{"d_mlp": 960, "vocab_size": 867, "norm_eps": 1e-06, "positions": "rope", "qk_norm": false, "attn_scale": 0.177, "tie_embeddings": false, "init_std_qkv": 0.0501, "init_std_o": 0.0106, "beta1": 0.95, "lr_head": 0.00626, "seq_len": 1024, "train_tokens": 169100000, "steps": 10322, "dataset": "wikipedia_en"}
Each number is 50 + 10 x the weight over its row's rms, rounded and kept within 0 to 99. Layers, rows and columns count from 0. The size before them is the row's rms in percent of the matrix's.

# up: layer 3 MLP up, 960x160, rms 0.132, rows 754-775, columns 0-159
# down: layer 3 MLP down (transposed), 960x160, rms 0.0911, rows 754-774, columns 0-159
up754 087:36 58 62 52 43 60 71 48 58 56 65 59 43 46 43 57 46 48 49 45 57 54 59 23 38 37 67 36 58 65 55 53 62 62 47 57 55 41 51 40 47 35 45 42 45 44 80 47 47 32 53 53 72 43 69 52 44 36 53 45 54 45 49 57 39 67 52 72 48 51 41 45 56 26 51 54 48 47 50 57 47 49 58 55 56 60 40 59 66 52 46 68 57 49 37 60 61 63 57 46 53 62 30 63 48 52 34 36 53 26 57 72 50 61 41 51 46 55 62 44 41 50 51 40 56 40 48 55 47 54 48 55 43 37 41 54 63 54 52 60 48 53 44 48 60 66 42 56 54 47 50 50 26 55 51 55 58 56 74 51
down754 085:35 45 52 41 33 58 66 54 51 56 49 66 58 35 45 64 29 45 53 52 59 63 53 40 44 43 47 36 70 61 50 55 59 44 57 58 64 39 54 37 41 41 51 51 44 43 63 36 47 35 75 40 58 51 80 54 43 45 48 38 56 42 63 41 42 64 33 68 47 38 50 58 44 40 57 48 39 29 54 55 42 51 57 60 54 47 46 54 61 52 48 44 61 46 37 64 66 60 55 51 57 51 39 50 39 59 40 35 45 32 54 56 41 55 43 47 45 56 52 50 50 52 44 44 64 44 50 58 45 48 45 68 34 45 28 38 61 53 44 72 41 43 50 40 40 60 33 58 48 44 58 52 62 60 53 56 62 65 66 58
up755 069:36 48 54 72 56 54 46 45 57 41 44 58 43 55 61 46 65 36 56 67 53 71 69 47 28 58 65 44 48 43 49 46 47 41 58 49 61 55 48 49 38 68 56 52 59 29 47 47 60 51 47 53 37 42 51 40 65 49 51 48 57 62 74 63 60 46 43 52 51 59 51 50 49 44 49 66 44 48 67 32 47 54 56 63 46 42 33 36 53 55 66 42 58 35 37 52 69 50 45 55 47 56 51 50 35 54 49 60 82 58 59 51 53 42 41 74 41 43 53 63 45 50 57 41 62 43 37 58 59 45 48 50 34 52 33 56 50 55 53 52 60 32 36 50 50 54 61 66 49 45 39 66 33 51 32 47 56 66 54 55
down755 083:45 32 48 66 49 43 52 55 59 48 62 55 44 38 54 45 41 42 49 77 53 66 60 52 42 47 61 36 45 58 38 47 55 43 57 56 62 51 57 41 45 57 52 61 45 46 39 40 54 53 52 46 32 42 45 52 51 47 46 48 54 45 77 46 53 47 37 34 44 59 49 32 47 49 59 51 43 48 65 36 42 66 57 56 49 38 48 46 45 48 51 42 49 37 43 55 79 50 59 45 38 59 39 54 18 57 44 51 66 54 53 34 43 59 50 43 39 43 48 48 47 51 45 53 54 37 47 75 47 41 50 57 45 55 30 54 42 62 41 63 55 45 59 43 37 55 47 77 52 57 59 64 86 47 44 48 44 56 66 60
up756 102:22 38 58 62 57 56 58 49 55 70 49 53 51 45 60 57 37 54 43 57 63 45 50 43 50 55 51 52 37 43 39 49 42 55 67 63 42 47 41 40 48 55 51 59 54 32 41 41 48 55 51 47 65 43 41 56 44 62 41 60 35 60 47 15 52 53 47 48 73 27 48 46 71 50 53 74 55 45 51 56 73 43 61 61 59 47 43 48 57 35 26 49 61 56 60 52 52 37 50 58 53 40 63 42 46 39 47 29 51 67 50 44 54 49 44 57 41 50 48 38 47 39 41 49 65 45 51 44 62 45 66 45 51 48 64 43 39 34 36 51 41 47 45 41 58 38 63 48 63 58 65 43 58 41 50 57 40 60 36 49
down756 104:38 54 62 49 59 62 41 52 57 65 42 41 51 49 51 59 47 57 48 57 55 38 54 40 39 42 65 53 40 49 33 48 68 48 77 68 32 56 44 45 43 55 52 59 51 23 44 54 42 53 54 46 60 58 45 69 45 53 41 59 45 73 58 43 43 40 54 37 51 37 42 41 60 45 59 51 58 58 52 38 68 38 47 48 65 53 32 61 54 38 50 48 51 45 68 57 48 34 43 63 51 47 59 61 51 53 48 29 23 57 55 37 55 44 44 55 43 44 42 37 58 39 56 43 62 67 48 47 53 37 61 56 38 64 41 48 33 48 39 37 43 41 49 61 62 66 47 40 79 47 54 51 67 55 49 44 50 43 55 48
up757 105:26 45 53 43 44 39 29 68 51 48 43 39 56 35 34 54 57 64 41 46 63 49 62 51 40 57 58 61 52 45 63 53 45 35 57 54 58 54 44 55 43 49 64 50 35 61 44 41 43 41 57 69 59 62 53 51 39 66 51 64 36 57 41 41 45 49 47 44 55 39 37 58 62 51 57 66 48 46 46 43 62 73 42 62 53 48 45 48 64 47 40 50 50 47 37 52 62 42 44 55 57 35 50 34 48 52 48 38 56 59 41 47 44 35 32 61 43 64 47 62 46 48 51 58 62 35 29 40 59 51 47 47 32 60 72 33 42 72 55 63 49 66 62 36 54 62 56 60 64 35 57 52 44 30 47 51 55 51 46 49
down757 097:43 72 37 48 47 41 21 54 36 58 36 26 46 38 44 65 65 58 53 35 48 52 62 45 43 45 49 53 52 51 43 47 48 39 61 55 46 51 46 59 39 75 63 60 34 50 51 39 53 43 64 37 55 45 49 48 53 52 53 60 35 47 32 50 62 66 59 48 49 54 49 63 45 58 46 49 47 42 54 44 50 53 46 64 57 45 65 45 57 48 46 53 66 50 56 67 54 66 44 44 49 30 34 54 62 45 40 48 48 48 36 55 41 43 42 61 52 68 52 74 51 52 55 57 72 54 29 41 55 51 38 41 35 52 68 51 43 61 75 61 39 52 56 51 36 59 55 48 58 28 53 54 44 47 54 48 47 36 57 50
up758 091:41 43 53 70 45 69 55 60 64 44 58 47 43 41 64 42 63 69 56 57 46 43 63 42 62 63 35 54 41 50 47 49 50 47 47 60 45 42 58 55 62 52 49 34 33 38 45 48 42 43 57 49 49 47 57 42 54 31 71 40 51 48 63 51 43 36 43 42 56 24 53 58 32 63 36 60 62 50 49 65 43 49 48 45 48 65 39 46 58 46 54 35 54 49 71 56 61 75 49 47 53 53 40 54 51 46 52 45 71 39 56 36 34 73 47 44 55 57 67 49 57 45 53 54 53 44 44 55 40 48 44 50 53 50 48 49 55 53 47 40 61 38 54 50 57 58 57 42 48 53 56 59 24 37 50 34 72 23 43 44
down758 092:66 49 40 48 58 27 62 54 61 41 47 49 52 40 31 55 38 36 60 73 58 66 43 40 35 33 56 60 53 49 58 31 64 49 64 45 54 55 46 38 45 37 40 48 37 48 58 49 67 60 52 50 29 32 48 65 42 38 60 53 47 45 26 57 44 47 49 42 64 59 47 56 64 56 46 56 33 56 39 55 57 37 74 60 48 60 34 47 42 63 42 47 53 54 73 46 56 34 71 56 50 53 51 27 58 63 52 46 45 55 42 58 55 43 38 41 62 52 61 50 48 55 37 49 54 51 54 51 61 54 59 57 53 46 55 60 47 49 58 59 49 46 63 44 43 41 45 59 37 44 49 44 48 32 68 45 57 59 35 53
up759 104:58 55 50 30 45 43 52 58 53 44 45 49 53 25 48 50 35 52 28 48 55 55 50 45 46 53 61 63 40 48 55 48 43 44 55 40 54 49 28 39 44 48 59 51 47 63 65 47 73 71 65 54 51 70 49 49 61 38 56 59 41 27 52 44 44 40 45 54 31 40 61 44 51 52 42 69 44 59 40 56 46 47 62 44 37 60 54 74 48 54 59 48 45 54 43 47 52 72 38 68 51 50 51 53 55 69 52 44 49 41 40 62 49 43 42 37 42 55 52 55 44 49 55 60 36 59 36 39 64 52 46 53 55 37 60 28 58 51 68 53 49 51 51 28 68 53 48 38 55 53 63 71 55 51 46 40 44 45 51 75
down759 103:32 61 46 45 48 53 48 41 54 55 44 20 45 34 53 49 62 39 51 51 38 41 34 41 52 57 39 51 54 40 57 49 55 62 46 56 44 42 62 76 48 50 63 55 64 62 45 47 61 48 50 50 51 60 58 49 43 27 49 40 60 49 50 45 44 65 49 66 50 40 56 55 67 54 51 52 63 39 35 56 52 63 60 52 53 43 54 49 59 54 34 58 51 46 38 34 49 51 41 49 27 57 56 57 69 45 43 56 50 48 62 46 32 36 42 40 44 59 35 59 50 71 64 38 44 62 51 57 40 45 51 56 55 52 48 53 48 32 44 48 44 32 61 41 43 38 48 70 69 69 48 48 23 62 71 60 57 47 48 57
up760 089:45 26 52 50 71 42 63 41 42 50 44 52 47 48 71 60 47 38 52 67 35 68 50 38 56 43 48 49 63 66 48 58 33 50 49 31 43 62 60 47 46 61 58 54 53 38 53 38 50 29 41 60 49 53 50 56 36 77 43 42 51 57 58 60 51 49 39 55 54 49 67 35 57 44 49 64 54 49 45 44 51 67 59 50 41 44 53 48 49 38 65 54 37 55 44 56 50 52 65 70 47 37 56 63 34 39 40 45 43 48 62 57 40 30 40 66 47 46 59 66 53 50 47 43 50 47 47 43 28 52 53 51 43 49 27 60 30 70 64 66 65 45 48 48 61 46 52 60 47 54 51 44 42 47 57 36 54 59 58 52
down760 090:48 38 42 51 55 42 66 68 54 37 43 72 46 34 60 54 42 46 71 58 59 55 56 53 34 47 30 38 48 48 61 42 63 55 41 47 51 45 60 46 42 39 57 40 48 66 66 38 48 43 39 47 41 44 44 56 31 68 50 57 51 57 35 49 57 62 52 39 45 48 57 43 52 46 52 49 58 33 39 46 62 53 52 36 46 54 61 53 49 35 39 40 40 55 53 54 51 37 68 48 51 46 69 49 63 49 49 56 47 51 49 43 46 34 49 59 38 46 74 61 55 50 48 37 60 35 39 58 55 62 66 48 59 31 46 49 53 49 44 78 40 48 59 49 57 44 58 44 31 27 74 64 61 57 65 45 62 56 47 51
up761 107:39 49 45 65 43 53 54 49 39 55 54 49 37 57 39 44 54 42 56 62 58 62 59 57 38 46 43 42 34 51 45 51 65 64 51 42 50 71 67 53 47 46 60 44 50 47 54 49 61 37 53 52 45 50 46 60 58 36 41 28 45 41 43 49 28 37 40 35 48 43 40 66 52 50 64 35 70 42 42 41 61 33 52 63 38 54 57 55 44 44 40 58 67 46 47 69 62 43 35 61 60 47 65 50 61 58 68 48 53 36 42 47 44 54 68 44 60 34 32 48 54 41 48 61 46 62 65 48 30 49 48 54 55 57 47 42 49 36 40 54 33 68 69 56 50 36 50 50 45 61 32 49 58 62 36 29 42 46 50 39
down761 097:51 68 56 40 66 62 51 38 37 45 43 29 64 54 65 54 46 44 50 39 61 50 69 46 55 60 57 58 54 48 48 49 37 49 53 68 55 42 40 49 52 53 58 62 54 46 44 38 57 47 51 46 45 55 56 59 54 53 57 49 52 28 54 55 52 51 59 49 46 59 39 54 35 71 34 67 46 63 52 45 46 55 60 42 52 37 45 42 51 49 60 66 53 55 42 52 50 57 52 52 68 35 31 57 62 35 39 43 44 44 37 60 39 42 37 47 46 35 52 57 65 71 43 48 56 51 36 74 35 42 51 58 40 55 84 47 55 43 41 61 42 55 47 19 55 37 60 42 38 52 63 49 47 48 43 53 51 37 34 54
up762 113:40 56 43 51 59 78 54 55 39 49 60 55 44 40 33 54 46 46 38 54 38 58 42 54 41 40 60 65 49 49 44 56 45 51 54 57 56 61 44 48 57 43 47 58 43 46 56 47 72 48 54 66 56 61 44 52 57 29 63 58 51 29 48 40 35 68 66 54 51 52 39 47 47 59 53 58 54 63 42 43 58 48 56 49 50 49 44 39 79 63 40 55 47 56 38 55 40 41 38 48 32 40 48 52 38 54 40 49 74 43 43 50 48 52 50 38 56 59 46 50 36 72 57 52 31 52 54 55 36 47 37 49 42 47 46 49 71 55 25 46 61 76 50 50 47 49 39 36 48 29 51 36 56 41 66 56 37 39 48 58
down762 105:20 43 52 60 51 53 64 51 46 61 52 59 61 60 59 67 36 34 60 57 41 53 43 58 66 49 40 59 45 55 53 53 53 48 45 45 52 45 33 48 32 38 52 61 38 66 48 45 42 60 49 45 67 30 55 53 69 32 37 50 45 37 62 37 54 57 55 51 28 65 68 51 47 50 48 40 55 66 56 47 47 44 66 55 47 49 49 39 52 48 46 51 36 50 36 48 29 32 45 53 54 36 47 39 57 45 51 44 51 46 64 43 47 36 56 60 46 64 61 58 68 37 41 64 41 57 65 60 48 51 39 43 72 55 60 63 60 55 67 47 58 52 55 55 38 59 51 43 30 49 37 33 46 50 51 33 52 58 51 56
up763 087:58 43 47 57 56 76 55 40 37 33 48 57 37 31 49 46 51 31 62 54 56 39 64 55 56 61 54 52 52 56 63 74 60 47 47 44 57 54 59 58 71 51 45 48 50 57 62 48 42 65 50 38 47 49 58 41 54 46 54 61 35 61 45 42 40 66 39 47 58 36 37 53 58 45 63 61 52 57 42 62 50 42 50 42 64 64 25 55 60 48 68 61 70 43 43 45 54 60 55 23 38 47 67 50 53 41 42 59 43 32 41 41 59 55 47 36 40 49 65 48 45 67 53 60 34 49 40 52 41 42 46 37 45 45 46 51 47 38 23 45 58 48 36 42 41 55 54 63 52 51 47 50 58 46 35 58 54 61 52 39
down763 097:39 42 51 49 54 53 56 55 47 42 51 40 65 45 60 52 31 30 78 44 65 54 67 41 57 47 49 35 54 51 61 79 49 44 47 60 57 43 65 57 51 57 48 59 40 64 56 45 55 65 44 40 35 27 45 48 33 27 58 68 49 54 37 41 47 62 58 44 55 53 48 49 62 42 53 43 49 41 59 54 47 46 57 49 67 51 58 64 52 47 62 40 64 66 42 52 61 52 47 58 37 51 54 39 66 52 59 44 52 32 57 41 53 54 33 49 31 55 52 41 37 56 53 41 44 44 66 58 48 50 38 43 57 31 46 66 32 47 34 38 35 58 49 41 64 36 52 49 61 42 48 54 60 45 42 53 48 67 47 53
up764 101:40 35 49 35 52 80 38 38 38 28 57 62 57 57 53 44 51 52 59 48 72 60 51 47 48 54 51 77 50 48 62 46 48 53 61 60 81 54 48 51 44 56 37 31 48 46 46 46 54 46 56 47 57 61 42 49 52 47 40 42 47 50 27 39 43 53 59 52 68 60 45 52 54 54 49 62 47 54 40 57 45 38 35 51 49 58 54 53 70 42 44 52 46 44 36 32 27 62 57 62 58 33 59 50 71 59 58 47 45 37 49 43 53 62 40 39 28 42 38 41 57 47 58 49 48 43 53 68 54 41 51 47 43 37 52 51 44 52 39 64 42 60 51 29 46 38 58 44 61 56 39 46 62 35 51 61 49 53 49 58
down764 099:46 51 69 54 64 57 51 62 52 54 27 41 54 29 59 40 38 57 47 55 54 56 48 44 50 62 58 49 39 54 35 58 63 62 73 60 55 58 66 53 40 48 58 48 50 59 53 62 48 37 45 29 71 43 43 48 40 72 53 60 57 57 45 64 71 59 45 61 57 51 43 40 33 41 38 47 59 63 38 39 44 40 43 48 65 48 45 44 71 44 49 52 47 52 49 59 41 32 35 56 31 58 42 37 41 56 56 52 30 45 67 43 50 45 43 36 49 49 61 42 67 46 47 42 44 68 42 28 46 38 61 52 44 52 44 58 58 60 61 47 38 36 40 60 43 54 65 42 45 49 55 60 33 51 59 55 47 46 47 51
up765 107:39 67 61 53 82 43 40 54 55 45 58 42 43 62 69 56 63 45 65 44 60 61 46 48 64 43 42 46 46 47 59 53 40 43 40 39 52 45 55 38 37 48 36 52 51 41 48 38 34 61 41 47 54 60 53 54 49 34 31 44 33 53 46 50 41 40 72 54 44 47 39 47 48 42 32 48 47 38 56 41 63 45 77 56 48 58 59 50 64 59 54 57 51 48 43 59 57 51 55 50 40 54 54 42 42 62 45 46 59 59 54 42 58 70 41 62 39 65 53 53 44 48 54 36 27 42 57 49 45 72 45 39 58 38 50 30 35 49 51 66 42 59 40 56 42 53 53 50 42 70 60 42 45 64 50 62 51 65 59 35
down765 101:53 60 51 60 56 51 64 60 50 62 76 42 43 48 45 33 47 54 45 37 52 45 69 50 43 48 57 27 33 58 59 57 31 51 54 35 37 52 32 43 40 36 54 23 39 28 51 49 55 36 59 52 53 45 59 62 51 37 54 42 40 53 45 45 27 47 61 53 68 53 56 46 65 41 48 65 77 31 57 26 45 50 65 48 51 54 58 36 40 44 57 79 53 50 48 56 42 54 55 55 43 62 54 61 53 50 53 52 46 51 39 43 60 49 59 62 40 48 40 52 49 44 53 46 44 45 64 43 49 49 60 40 53 55 50 58 66 54 49 37 46 37 47 67 37 46 38 53 55 52 50 61 62 51 42 43 65 49 61 57
up766 099:52 51 52 55 43 52 60 49 65 42 50 40 60 43 61 42 39 45 53 67 60 52 32 47 51 51 36 36 43 63 49 52 39 36 58 50 33 31 37 49 59 46 63 36 30 51 39 54 38 62 43 44 65 42 61 58 75 47 51 53 42 44 63 46 63 41 50 50 57 38 49 58 38 47 35 45 42 58 52 57 45 59 73 55 39 58 46 33 48 54 54 63 54 54 64 58 60 45 47 48 39 66 53 41 29 39 55 45 66 39 56 55 64 58 64 54 64 52 42 59 59 41 52 34 60 42 60 58 37 47 68 45 62 46 53 43 44 52 69 76 56 59 43 50 59 56 46 38 37 58 49 50 24 36 63 45 50 56 47 58
down766 096:39 30 37 51 50 47 55 58 57 48 43 46 26 56 47 35 55 57 51 65 52 47 29 64 52 44 59 49 69 77 36 61 50 68 41 61 32 60 34 52 59 59 47 47 54 50 68 46 32 35 39 50 45 49 38 56 56 60 57 55 52 54 50 70 47 62 50 49 55 44 44 58 59 50 69 51 50 23 52 47 38 57 52 70 50 69 37 50 51 54 49 73 38 49 42 49 38 37 52 48 48 39 34 43 42 57 50 51 38 62 54 49 54 51 45 46 44 35 52 66 64 57 44 61 44 40 61 45 52 43 65 53 51 54 49 42 69 46 50 64 57 35 29 55 49 51 38 43 47 42 54 53 55 33 60 35 57 44 60 57
up767 102:56 44 54 62 34 44 41 49 43 71 55 60 48 50 49 35 46 50 63 53 53 44 53 62 70 39 71 50 56 59 67 60 43 34 45 45 65 41 51 47 60 42 49 50 50 43 62 36 43 58 64 50 30 57 44 60 43 70 36 54 61 45 57 48 40 56 43 50 52 53 50 41 55 40 40 38 53 36 57 62 55 40 41 38 71 60 52 57 50 41 31 33 65 40 74 64 47 56 50 49 77 55 47 46 47 50 66 48 58 62 48 68 46 37 54 50 54 64 64 62 66 38 64 58 55 54 45 56 41 54 31 49 49 54 50 48 43 56 55 52 44 57 51 56 23 56 68 69 46 65 45 46 35 57 48 49 59 50 50 47
down767 103:61 47 65 54 41 64 59 62 31 46 38 31 37 68 57 49 43 43 48 50 49 46 52 43 39 57 65 54 38 40 55 52 63 53 35 61 64 44 41 42 65 52 48 60 67 51 35 54 54 27 58 61 42 48 57 48 62 51 33 49 53 56 65 54 43 51 47 44 45 56 52 46 51 57 57 50 44 44 57 57 48 66 35 36 66 44 43 46 59 50 72 39 45 36 67 37 46 36 45 42 64 53 27 52 49 55 54 65 49 54 32 54 52 44 43 50 53 51 49 58 67 49 51 64 36 40 39 47 63 48 36 56 58 39 42 41 54 56 51 62 48 58 36 45 23 49 43 66 57 66 39 65 49 63 38 54 50 53 67 31
up768 104:44 46 49 49 37 52 45 62 59 43 75 47 48 60 53 63 51 32 45 37 64 63 53 41 35 70 63 55 51 42 42 46 57 44 51 49 62 67 34 44 44 45 46 58 42 40 60 54 40 69 49 61 47 45 43 56 57 56 26 59 68 65 51 44 62 57 30 51 46 46 52 41 52 43 51 47 54 48 51 48 61 60 46 47 39 48 34 40 45 52 53 48 47 49 31 67 54 21 67 35 29 38 42 54 54 63 38 38 67 49 64 42 61 55 56 39 45 52 46 43 70 43 54 45 41 49 60 66 54 53 80 56 62 45 48 39 47 56 56 53 53 61 47 42 39 59 62 46 44 43 44 57 55 41 34 50 49 56 58 66
down768 103:40 47 63 47 60 38 62 56 52 56 44 36 55 39 37 44 39 35 50 40 54 38 68 56 62 47 62 43 41 57 45 64 57 53 63 57 48 43 56 60 60 49 39 57 53 39 51 40 48 37 69 33 57 36 63 42 66 61 37 41 35 60 56 58 45 56 52 51 56 42 57 46 35 40 52 44 75 54 61 51 60 72 59 52 53 42 55 25 46 29 49 46 41 33 37 52 47 40 53 59 51 62 38 71 43 46 45 46 38 43 47 38 43 64 50 57 44 51 54 43 62 62 50 58 52 53 48 75 33 37 45 54 57 71 59 40 54 48 52 44 41 51 63 37 70 40 55 57 36 53 46 63 61 36 46 42 55 62 48 51
up769 102:52 75 56 48 57 48 50 72 51 41 59 67 38 45 33 53 40 42 46 59 60 61 65 37 50 53 68 40 60 57 58 38 45 51 37 63 32 65 47 45 60 48 39 53 37 47 39 30 29 65 52 43 41 37 55 53 54 59 61 68 57 44 57 50 50 30 47 51 43 52 43 43 28 49 61 34 57 36 52 62 51 56 52 42 45 57 58 52 55 61 60 65 48 50 44 71 63 47 47 27 34 40 52 37 53 45 57 59 38 58 39 46 57 53 52 39 47 41 70 55 37 66 47 43 40 54 61 56 42 42 49 44 57 36 35 39 62 55 42 56 44 69 60 53 54 54 37 45 44 60 56 57 37 60 53 42 55 40 59 51
down769 099:43 46 26 64 42 54 56 62 43 48 59 46 48 60 39 51 68 64 54 46 40 71 31 35 49 43 38 39 58 67 53 56 47 39 65 55 52 50 41 37 51 38 40 50 40 54 49 36 49 35 70 48 52 59 52 44 46 72 37 52 50 45 51 55 68 45 34 55 66 38 44 44 52 51 50 42 62 53 40 48 47 46 48 45 55 68 34 47 52 50 61 55 64 44 47 41 54 60 51 60 36 52 65 51 37 58 68 44 44 52 34 55 54 43 63 60 61 52 54 42 58 41 43 52 54 42 54 43 47 40 32 60 34 33 45 37 54 48 46 61 46 44 39 65 48 71 61 21 62 50 57 47 67 73 59 51 55 49 46 47
up770 102:33 58 50 63 59 66 35 60 55 47 55 42 44 41 52 35 59 39 51 63 56 78 51 46 44 31 44 35 50 50 53 60 45 53 53 51 67 45 64 39 53 57 38 51 44 50 52 44 48 51 46 57 49 46 63 56 49 49 60 58 53 60 29 47 35 68 48 44 43 33 33 38 48 41 46 62 54 39 46 42 35 47 62 49 38 68 52 53 68 32 43 48 55 47 53 74 64 41 52 47 67 38 59 49 62 53 43 50 47 46 41 69 53 54 57 45 62 71 46 37 58 51 44 54 57 54 42 41 39 46 64 36 66 64 45 55 61 44 45 55 53 60 65 49 31 48 50 54 46 54 58 34 19 40 38 42 44 42 40 43
down770 101:47 64 40 71 44 57 54 54 53 34 42 44 52 56 55 30 58 59 57 53 61 51 56 56 58 49 54 50 60 43 37 32 48 76 34 73 60 43 60 46 59 31 43 66 39 36 49 50 49 37 65 43 53 55 50 51 50 56 64 45 36 59 42 51 53 47 69 51 56 43 39 34 47 49 55 66 50 47 45 42 42 31 49 47 47 66 38 52 37 46 47 47 53 63 57 47 73 36 36 39 57 38 53 60 53 47 45 58 55 54 31 54 55 65 67 29 58 61 40 41 35 52 41 46 54 44 47 48 46 49 48 71 48 69 48 65 47 47 45 57 61 48 59 24 43 43 62 53 49 46 49 49 61 34 43 61 60 45 38 53
up771 101:41 50 52 39 55 43 54 57 45 53 26 48 53 52 64 49 51 52 69 52 42 53 44 45 63 59 48 45 45 61 41 40 49 33 47 40 55 50 48 43 45 52 44 41 68 48 61 32 37 53 44 62 54 66 73 43 52 53 47 37 45 58 63 58 55 39 29 53 70 54 75 32 36 44 44 42 42 58 56 52 52 48 59 46 57 50 58 49 58 45 24 63 44 47 57 43 48 69 58 53 53 56 44 57 28 46 50 38 52 48 50 49 51 55 39 41 64 70 54 65 47 62 48 49 40 63 50 62 52 58 47 47 53 48 63 45 36 37 74 57 50 39 43 61 27 59 46 73 48 55 56 63 28 64 55 63 59 56 55 49
down771 098:41 55 36 37 38 38 58 48 48 56 54 45 37 50 43 45 48 47 50 51 43 54 39 50 43 50 38 45 45 50 52 61 60 54 51 62 59 56 34 60 42 54 35 38 45 39 45 46 52 60 51 60 46 53 35 53 48 41 56 48 54 59 61 51 36 41 36 29 46 77 54 41 45 45 52 58 42 67 52 44 31 53 58 66 26 56 39 50 69 48 50 77 56 52 50 66 37 60 52 38 64 38 44 47 51 51 61 40 59 53 46 40 51 76 58 32 34 53 49 44 58 64 60 58 45 54 64 43 40 50 62 45 80 30 54 50 59 57 55 45 52 40 53 44 65 37 41 66 47 57 52 56 54 71 42 55 37 47 66 49
up772 100:50 36 59 44 45 53 20 56 59 65 35 48 62 48 51 50 41 63 56 43 57 49 47 41 52 41 52 45 47 39 56 48 32 56 45 39 51 55 53 57 43 39 47 56 45 49 47 27 52 62 54 39 70 37 50 65 46 52 53 44 42 47 52 73 69 57 47 51 60 39 48 63 57 50 61 54 47 47 59 70 47 39 60 55 47 57 49 57 66 38 50 47 48 59 49 69 48 46 41 66 71 45 65 50 42 58 53 57 45 58 41 53 33 56 57 23 45 57 52 65 49 54 33 53 42 44 38 52 46 35 45 46 46 41 62 54 59 58 47 50 35 58 49 43 62 35 66 64 64 42 62 62 47 51 34 81 41 60 33 54
down772 096:50 48 40 53 44 57 37 58 46 74 42 40 54 43 51 49 44 49 39 49 59 31 41 56 69 50 72 33 61 49 37 50 35 46 49 26 51 40 50 54 64 59 51 58 42 51 53 41 55 53 52 50 64 58 51 57 58 40 61 48 43 54 42 61 56 50 47 37 59 39 57 52 61 34 51 39 49 35 60 61 50 38 55 45 59 54 60 55 66 54 49 35 43 48 48 53 50 33 44 60 62 51 57 49 57 43 53 49 35 67 58 41 41 41 60 23 37 49 62 53 48 44 34 48 64 38 40 54 43 46 43 38 51 56 45 48 55 28 58 27 52 49 68 60 74 59 54 48 52 22 52 55 52 52 41 76 49 63 61 59
up773 089:51 36 42 56 54 58 53 56 52 43 59 43 52 45 53 47 44 50 63 35 40 47 57 37 54 37 31 66 56 52 37 55 60 49 19 34 37 43 59 39 46 50 56 52 40 55 55 59 50 50 45 47 68 58 45 46 45 40 47 49 48 62 49 41 67 54 46 61 50 55 42 63 48 53 96 60 42 57 48 57 53 45 40 56 47 44 65 42 48 54 64 38 41 54 32 38 45 39 56 38 47 58 70 54 50 67 41 57 55 54 54 50 52 51 53 49 37 43 51 41 52 37 38 68 53 46 54 49 50 47 40 46 52 67 37 40 50 31 45 36 50 51 38 35 56 55 60 54 55 61 46 63 82 46 67 40 38 49 40 54
down773 107:53 62 38 53 50 46 67 44 39 42 52 50 49 52 61 47 39 39 50 56 73 64 43 46 60 45 42 63 65 37 52 57 55 53 40 41 56 47 54 48 49 66 38 61 56 54 50 45 53 52 36 53 52 44 49 46 50 47 59 76 50 32 51 48 50 53 28 56 32 56 47 54 50 56 65 68 56 53 45 57 45 57 36 50 51 55 52 50 51 24 53 54 56 48 50 44 69 47 50 58 30 54 51 30 51 56 61 28 64 34 54 48 40 63 33 36 53 51 61 52 64 64 38 61 43 37 48 32 45 40 40 48 51 48 33 30 38 39 42 53 42 47 58 47 52 47 40 61 55 61 81 59 59 58 35 40 58 47 60 69
up774 093:58 66 51 47 44 46 65 49 56 62 51 57 36 54 47 57 51 43 71 40 60 50 45 55 52 58 44 48 18 41 47 43 52 33 52 58 54 35 57 56 43 54 32 72 68 48 44 59 47 56 52 49 67 33 50 43 38 36 75 58 48 47 56 55 41 52 48 51 60 62 66 64 54 49 40 38 28 65 46 59 52 52 52 64 55 46 59 70 52 43 64 42 61 37 26 44 40 49 62 42 43 59 47 42 45 40 29 39 33 46 40 42 59 47 53 43 62 42 54 48 30 72 53 68 40 55 64 41 34 49 42 52 51 49 62 39 54 55 42 48 45 58 61 49 56 42 54 42 65 43 42 53 57 55 55 42 48 54 42 50
down774 097:53 54 45 53 68 50 35 55 32 47 61 52 49 61 50 69 41 50 33 51 53 33 55 52 47 63 51 62 42 52 43 36 36 67 47 61 60 67 63 56 46 45 53 46 52 51 55 54 58 54 56 35 47 36 55 42 59 59 51 49 55 58 42 45 47 44 62 54 40 56 47 27 48 55 57 40 59 45 48 21 55 43 46 54 62 56 46 53 65 56 53 50 48 63 60 47 48 54 46 43 32 47 53 48 53 64 49 75 47 41 44 46 46 53 50 48 44 51 44 39 61 34 58 57 38 33 56 31 36 42 48 42 62 63 36 57 66 27 36 52 69 54 55 67 32 61 49 61 46 40 33 52 79 64 45 55 39 34 50 48
up775 101:39 45 36 51 54 36 53 77 37 58 58 56 50 54 43 39 51 38 53 76 54 51 53 44 46 46 57 51 38 45 49 64 60 51 48 61 49 67 46 32 29 45 45 50 58 50 46 47 58 52 48 36 53 45 49 50 31 66 50 57 35 55 63 42 59 51 59 49 44 36 59 46 62 62 40 40 62 53 50 35 27 40 51 72 43 49 37 48 57 40 40 44 45 54 78 62 45 50 53 44 50 53 29 45 32 56 64 35 56 37 49 46 36 49 47 53 68 44 46 47 59 56 48 48 41 48 45 53 67 53 30 70 65 62 65 54 36 44 36 39 54 43 51 56 38 53 56 60 35 50 50 48 46 42 53 65 49 43 70 53